{
  "n_layer": 15,
  "d_model": 128,
  "n_head": 8,
  "n_kv_head": 8,
  "head_dim": 32,
  "d_mlp": 320,
  "vocab_size": 16384,
  "activation": "reglu",
  "norm": "rmsnorm",
  "norm_place": "pre",
  "norm_eps": 1e-05,
  "positions": "rope",
  "rope_base": 10000.0,
  "rope_fraction": 1.0,
  "qk_norm": true,
  "attn_scale": 0.186,
  "bias": "none",
  "tie_embeddings": false,
  "parallel_block": false,
  "init": "orth",
  "init_std_qkv": 0.0746,
  "init_std_o": 0.0,
  "init_std_up": 0.0746,
  "init_std_down": 0.0,
  "optimizer": "soap_variant",
  "lr": 0.0101,
  "beta1": 0.95,
  "beta2": 0.95,
  "weight_decay": 0.035,
  "lr_head": 0.00979,
  "warmup_steps": 37,
  "schedule": "wsd",
  "decay_fraction": 0.622,
  "decay_shape": "linear",
  "final_lr_fraction": 0.05,
  "batch_tokens": [65536, 131072, 262144],
  "seq_len": 512,
  "doc_mask": false,
  "train_tokens": 439200000,
  "steps": 3213,
  "dataset": "wikipedia_en"
}
Each number is 128 + 24 x the weight over its row's rms, rounded and kept within 0 to 255. Layers, rows and columns count from 0. Numbers have three digits each. The size before them is the row's rms in percent of the matrix's.

# v: layer 8 attention value, 256x128, rms 0.429, rows 32-83, columns 32-63
# o: layer 8 attention output (transposed), 256x128, rms 0.388, rows 32-83, columns 32-63
# q: layer 8 attention query, 256x128, rms 0.332, rows 64-95, columns 32-63
# k: layer 8 attention key, 256x128, rms 0.315, rows 64-95, columns 32-63
v32 109:165159079129137140102114154094124190099118116122173125170140150093141098134154105128108162118160
o32 111:144134142124120134124137089130143093084134133119085129106161107136138177125132141146137082147135
v33 113:140150092130163109119133128159147119114151135140125134082139158127111103138136143104134086144084
o33 117:128125126133106100162150125137113155137102123118135151133134113143161148091137134154140120134176
v34 087:172117146145097147158123165098170127123117126134129154122128144098136118128185110131147144111091
o34 082:134117066136127131114110094133116138121164107122101127148125126088085148142092116125120136115120
v35 100:123161138099122112135096123132137078106125165151095100141100115169121168138149074123130139147138
o35 101:176111158165163135122166138131130161126143157085164132136163130130154128122096152159103099167164
v36 127:116191126152145141102148146116139138109128100164151126190118124146102148139141131124109120123119
o36 133:144135162100128117122128155123107123117116169115089168121151146137142155103120120156085131150170
v37 096:132139111138152112116184123098095134136114138139154144121141100096085113123134119091088169117160
o37 095:125110148119133174150085133132140106121104131127126103104110135184130124129152173093137093116144
v38 105:121176102125106153119138093122149108150139124134105086126144125108140142118159151138155104107114
o38 106:134100158147129105123090146138114116125109144107132132138125150137108150079133120138099140161161
v39 086:124125073141124112114116146142140085106112156154117138174117099127100145162091134097112114123055
o39 086:123134176119130121107165135097095184120130111119095117098146159166139135114153110172097131092169
v40 098:128141098104111117110105183130114127140182084123095100123133141133098130142122142158111141124091
o40 090:104082148139151139116119099149165086180115156142158122134093131155094069072125109092175102118159
v41 106:107129130114104119146131087133129148128147125140108188136122104134083134115136136078125119121137
o41 105:156108124131140147109136123128084135109124153137150090140131099156169114133130130133080118101116
v42 102:112139124148114135123123133146141161132112158159133109137112132116125175131156118086167127125157
o42 099:155152127112132152120145133160106156123127145083171153120142134114128136155086131181112128145127
v43 123:123154120118144108099185099087133138129143160129149133120125128112134104131135111132148086101148
o43 125:125145121110127132121113127166123118117112108112139127087109124146170138105138157135184132132128
v44 095:129137126111139128121121137130191105099156099081125138164147167120130133150148117144104129128126
o44 094:145099153129132150096176134134078153137103203130114161132152100139126060123099105145109118120124
v45 098:130109125120108152182110075170115143134142138111120129097124094132121119126129093144148117126121
o45 095:132074104165151136124099130120145115090133084127133118168091131127117103108125113083142115091092
v46 093:131104117123150142124153103096135149109120179110149089135142162143196128133175144096106126140092
o46 082:143163122183129123142117112154140154119131095110126148127137095119067147093082096167161157149117
v47 111:115179121117120151113122138137133099117120151127113137124118139134133157084137145125171129145136
o47 114:126079188157141104098132178100117136188111121126138137134128138095108130119081092109096127131131
v48 098:141108124101088143118144106097147092151132111156106141160109148115122130174100122118148108149124
o48 091:143106143140163112158154147154161146089153115065170107131137101152151091097116156102095115118143
v49 098:106118127170112116135150143136097164127113154138139108138125140125120110106133120119115146091143
o49 094:121118114081131164125099110091130111136177140136164127160115127124106107128126096089152104140084
v50 107:131090155123171167150126137175099154167125138097104180096152132085121149125144144136156151117188
o50 106:092104076128113075112128116141127103126127143136190103123111085133111073157126132122113103113104
v51 109:147083153095126150130104111125178131098150141118169086098115127123143142104171133154157103108097
o51 103:120129121137128138133126127150129165139134118123084156153109136108143164149072082134119196146110
v52 096:135110112157092135126132114141140125095134149102179139135135159132132135152135125140065151152073
o52 093:141154183127154143144131107147090093123126170124073161126116087137140131126122131145144125167150
v53 094:132134155146139098136140134111111121128139162125091136104161149121124091153157137127163138111153
o53 089:075153130094105116118123131141125098142064109088142133146117153104149149131163126153101131131209
v54 120:101123120135135110136123084160143114107137120144126084135090157143153159124133107147146130117117
o54 118:124117111142157148136118133107099145138146115104145147136126153110113092128095125072166148135081
v55 103:113121123125123130112099128116135137110128127147133158192101098123095107132089169143113146117134
o55 101:120130162127172128119187106154129124123152141110135119087122112139137130144131157110138135116111
v56 110:119150145073147133162107136129138108179136144102082144153091115099130165128150108142153119146100
o56 112:141092108156133119060129135162125126116107129137163105117156118138103068130129143123075146076138
v57 102:161067160140152123139154141129108130138183137129142120108144114108170130129106153118130142113118
o57 094:064137086110114105132107115131161150118128115134158128120103133127097150116140125111189142118143
v58 105:112106145142129107134132132114126128134120134136109162087118128111154113130122105120112153136149
o58 111:139144131109111153158146129150121114121136144115152113136127116140116125137141137141147097105122
v59 125:108133123151105099125142139179132135098125147146150091116079132122174107123125140145107174128101
o59 131:100154151118150141159094129088132151142153105139102160128135167133110175124110115117157130138115
v60 103:109167125146101128103110128089106142121135105125153168139180139160123145139118133095124146133112
o60 109:139144171125128139129155123162139089159131180099114114126128112100123142141128140129120106164126
v61 110:159130114089153130189132135158141151111117183140128127114090139155098121141162132162175135134091
o61 102:101146148154093119088105122135154176139126089124117155126140099111155121108126114142124172137114
v62 104:134130112106136135114139154124085145132133114115138157108166127124077058128140083121128168137169
o62 105:118120137138111131111134104127147085105103146111093119136114109135134086123160175096114095129113
v63 110:110113110125124201097113150096153163135115120127095134111143151093135065100137157131139150117166
o63 112:101170136109107109141104104188120102126121138123128158105112089116132172170151152149122132130116
q64 108:082126145147126152120128130177144122106165083131117132123137129120147105152128116151132104131076
k64 100:147078114138137151105103139152057124161132133128146121122101174125141118129139149095107142148120
q65 093:143124135128130110135134097152135161146100148135095126158111128174141171093060125148130109149111
k65 092:080107146153080147111115098138121110127148095108127100118099080124124085154166129149132138142130
q66 085:152128148105106117084153130122143126087119109131132160119168199168124121134141129132120127109128
k66 092:108128132133134174106144139121109133143174073140113082135113103084139117153176122129078167144148
q67 104:135126141101168080089123130094105170104121156095121161129125107126119154089104126078151144121092
k67 085:117109174109124091135154084160116126162129140128161157158121111115121092130157164100191155091166
q68 097:121098127104121163087140133173130115144118093139137129148160144123116084194177112141129127158124
k68 090:124172157125107136130086109152126168119173133120116103123141126146138129119123154112105152152115
q69 093:093112144117149162076114114140132119114149152123111103123146167153131113153136098152119111099128
k69 081:122168117138138131096128105169106133148142106162156142118122119126113127118156107081136146097144
q70 090:123092137103091134076102141162167106131114115135117106113073169141142077126167133125127130116148
k70 082:127145155109145156107112122132102128128153134152125134106160122124101132127165102131119128099134
q71 086:150148121152135148190108138133130110118130097105115077129127156128166125077076125139129115125103
k71 081:146111070124130123148102122087138148128090154100099161153154159141169102114098148116107118112151
q72 101:118136115110114132097170129173129116144112146133124085128161125098135106140185106150122153110161
k72 099:147176135150142174112140120141128095131144134137141146106118132132105155147134125103146151147133
q73 086:139156094181205127191122081143138133050143109132142124134138163122141146149088129143121144137152
k73 081:159120101145132141157144123180155115111103123131167113119116096119163155125077119150157099155087
q74 097:097129114162088123124090108099141139146176155114121145135124113164135129137099137149141112155140
k74 087:119095103165082116106129116113113084158102126113153090186116162120154130114093096129144079106158
q75 088:132124120149129136142129106125099157107099092100116123122149106105111162094079163126129133084096
k75 090:127099129130112123171135147083126118092100146160116103120113131132162110108085162130116120106137
q76 090:105110150100160128095112107100098078110145113079078141125148154144148068102145154135167104124171
k76 084:151133139129147134147130102134082108134139110121139146157119099077075151136131127113118139150091
q77 086:127133116165137154137119136149065153140058142117110112141124091147119136140090171092136100108133
k77 085:088122097138125132156102106111090158140116148115119115133120113108157112133072126128119086115102
q78 088:099116156110136138118117112134132137157143130137166115144124110159150119128109091100125086157141
k78 092:175137126126121150151181155132165104095148126106186170117124119123073108133144092144108154141128
q79 092:108124141115129146126146137107157105132126075132132110177117145091151174022092131183130126095118
k79 101:122108089128154116183134134089111098147091112129154160163107111084120130108099168109118145122128
q80 107:124127112169126127174156132140117105131087108115101118124135133123122181154117178132139167082109
k80 100:132096099162121087150153109124112100096089142134119128130123103144136108121100090143137139099155
q81 087:124122133131165120150121116148166135102078178136129120066159107178152116113148113123120130118151
k81 092:117166154120144134113117157143090140177150110146142122112125110119148138148174137132170133129151
q82 097:148140146151181173148144144156133142148127171156125104110117100109109127064122155149133123112124
k82 102:139153064136157154174133182101102114106073128146123142109164126127120119089117117133159161126100
q83 093:154118102142095113105116148099166121135129137164083135132151128106080085130112136161125115155141
k83 116:115149133104092181133090138134111117162139177170103150143111118140107111147124164099119155120100
q84 093:132147118099130125137134105141152131144128103146151142142139090089135125091134111154099137099153
k84 098:107147087098129117121115171126167126142150139121131137127141161108123106158132141147191122124118
q85 093:159104106135128158096166095108142190135110117112138130122072158106101111080112141094110112153110
k85 115:126156155151149138145129141150139136123144109102137122130146133131097140119123078152129115155118
q86 099:115113151133172159129116150129139112094128112121105108118130154112127137133142158083136147125115
k86 111:128099149141130140145130126135091096129135125104149162126145159147162191151125123103117170159093
q87 101:132170097106146129177141136130119108118087094166128102121144144100131160095163144126110095166124
k87 099:139108129132153074107121138131136074144152136107147141171153132122118140119128158140094124160125
q88 101:114183133108123152115162161135142128160093129145156109137096115121182171069136130132147144128167
k88 094:153104140111130108112154128129195116148168140119166153098116119139117115105131152144125132084131
q89 093:153113088139100095116157160167127118107152123123142102148116142102143125100137152148145131126134
k89 121:150109107154144127177163143150060082073107118149125100131136140105137105133118129093082134122122
q90 092:151121150122089154060113132151101081165139137126133160107138127142120134125116121141093113148066
k90 100:152097113107095129126171121110119155148173137146151138117118146122118136122111137152124131138160
q91 103:086103123142133101131084087146117151091120175126117095118133127151165098119144122154113144141125
k91 088:123151162122109154149088183119135141142147119121137114121132115101125110114141120091112125131148
q92 102:123144108139135125117117125125127099151124152157123117090114104079153153112136174137144110120128
k92 108:090117131107072146141113145124161084083121130125151046118108123145136147140114139126118143122113
q93 103:145113180136068093122149132134104120131109169097148100116114133110120111090114151144172138159141
k93 112:162117122135132186092095102147122157120108129122137091127124112098140120125107133129123097127135
q94 097:116094132092132154149106135104120117153154085143122106129074124123143151059126153122128096111143
k94 098:105129156102126129117124141130115181160099137119121166141153144102103105134092162111119147101132
q95 095:131155087129118107192129125121114128117084124175138137075125122104121173106133106130138174078114
k95 111:197130118122182125109126151129146112113155058110194158133074137155122137118122143122095140150120
v64 097:135152149114125129122119152107166147085146164145112131108127131120100120129116114131145118132124
o64 108:200131158111098143137099180083122127106110140165138150102158127137119136173115150122112158133108
v65 098:135151115137146159125095115114136120135145124134146168126116084105132131117143087104125151093132
o65 094:108161128170130103119105107147099158159129106182158166147144131147146146070120134156176111156134
v66 102:113125145179121124115140119153083158118147131129115104128097142133166123121142159183126111072125
o66 112:100143160181123112136127112147169098127130122147140130108158095104167109193049122102116092099123
v67 089:101140141132147135173100155157168113121097149113124135130123125121071087122145112156155142083149
o67 094:134106102161137150151131146145114121144118086139116143130116109115107115206124131132144127134120
v68 094:128143151105116135100168115143112075170145111153147114108117175137143133117092109121123128085139
o68 099:126114117101127138084123148147154136132126131181152200122112143144151148110095188126118082109126
v69 098:149112107115151178116125131147132092110097053122100139139105110128095110120135136147117179152120
o69 109:154131121123108137151136137093136126125119101201098164126129111136114150116129077113150145113130
v70 093:130144084144114111127106107128122132127120120132121120124126128144143165108143182121124130098144
o70 103:120139091139133162165130134146165111119164074167115163149087179105128162128106155119136147097138
v71 091:109137153151137113130092115136127152141106157127155107126135174147120135123145142143110090114097
o71 098:128111135112183085125124140127148127127150127124129115139142163146106141145140144132128137106122
v72 093:137134174130067141153132157137124126119141138141128136061144113121128123140082090202160139078112
o72 102:111141139125139114126117127161117133116143154083158119101115060079174134123126151153124150129114
v73 091:112137135100156121121108101091170108103063110144123114139152135100174105123127133119119153084131
o73 089:110113088123131115122108043135133131192109131138099150125137104099123155127088179124142138149169
v74 096:144111095113066159119141142142162107131139166109142115136150186113117162127115138117101121134092
o74 094:145142083095154083141117137111099127162148126129106197112088184175128135162138139087122098164108
v75 106:121083123138120122137125091098117071145132115111112118147092114155140128114078096136169060150124
o75 098:137143104099118160142143107168147150122144122141146142114106143126106131089106113136079116123121
v76 092:141128179110126098156106102118094126137162102101105111191127135070113160122134133117124144187160
o76 096:151122151071076133143147122096163168122108155118127129130117144161118138137128117079121176134153
v77 102:090128128118167121132111129124133094124113121161129145049135074147194129069143138134116113137139
o77 109:106139124103163107096129095154136140125122131079146126089088064102123115072161140110130118133116
v78 100:108163122159130185130095126136113100144106142135147167081147190129091122123136148104111138107090
o78 099:085154121159159109138084148098109173142132120127164107089107117113136156133118097132147110113171
v79 108:113105131105162077126135135137132150113116139113130116108154093109103130123139130137181136085098
o79 110:082149152159118117103136116127130114082134172087133161139163099136133159174123092104132154081171
v80 105:118175162153104112125153150136087137113104093115136123166149116141120090112110140101162082117183
o80 104:168120118133151116102103138113182189110152118079166154145141108147158101160148130081147104123152
v81 102:087095120127144122130117145114081123110129100137148150156129084165117168112113128122110109133156
o81 106:157150160121126115183146134159122148134156153144139107154119112145147109118143098133136138161160
v82 098:117157109113090152090087150145134153150089115115129140106163106119185140120122099158170126134132
o82 108:135108095142136087124057175127103113087113126156146146136130098112108102143143143145175146101149
v83 104:119109117124128173157131106124133148137091099099163106123080135082126130120156128112066171101114
o83 096:124137105126105125126145131118177139142140113041105106118159128113083127140112140126105095105151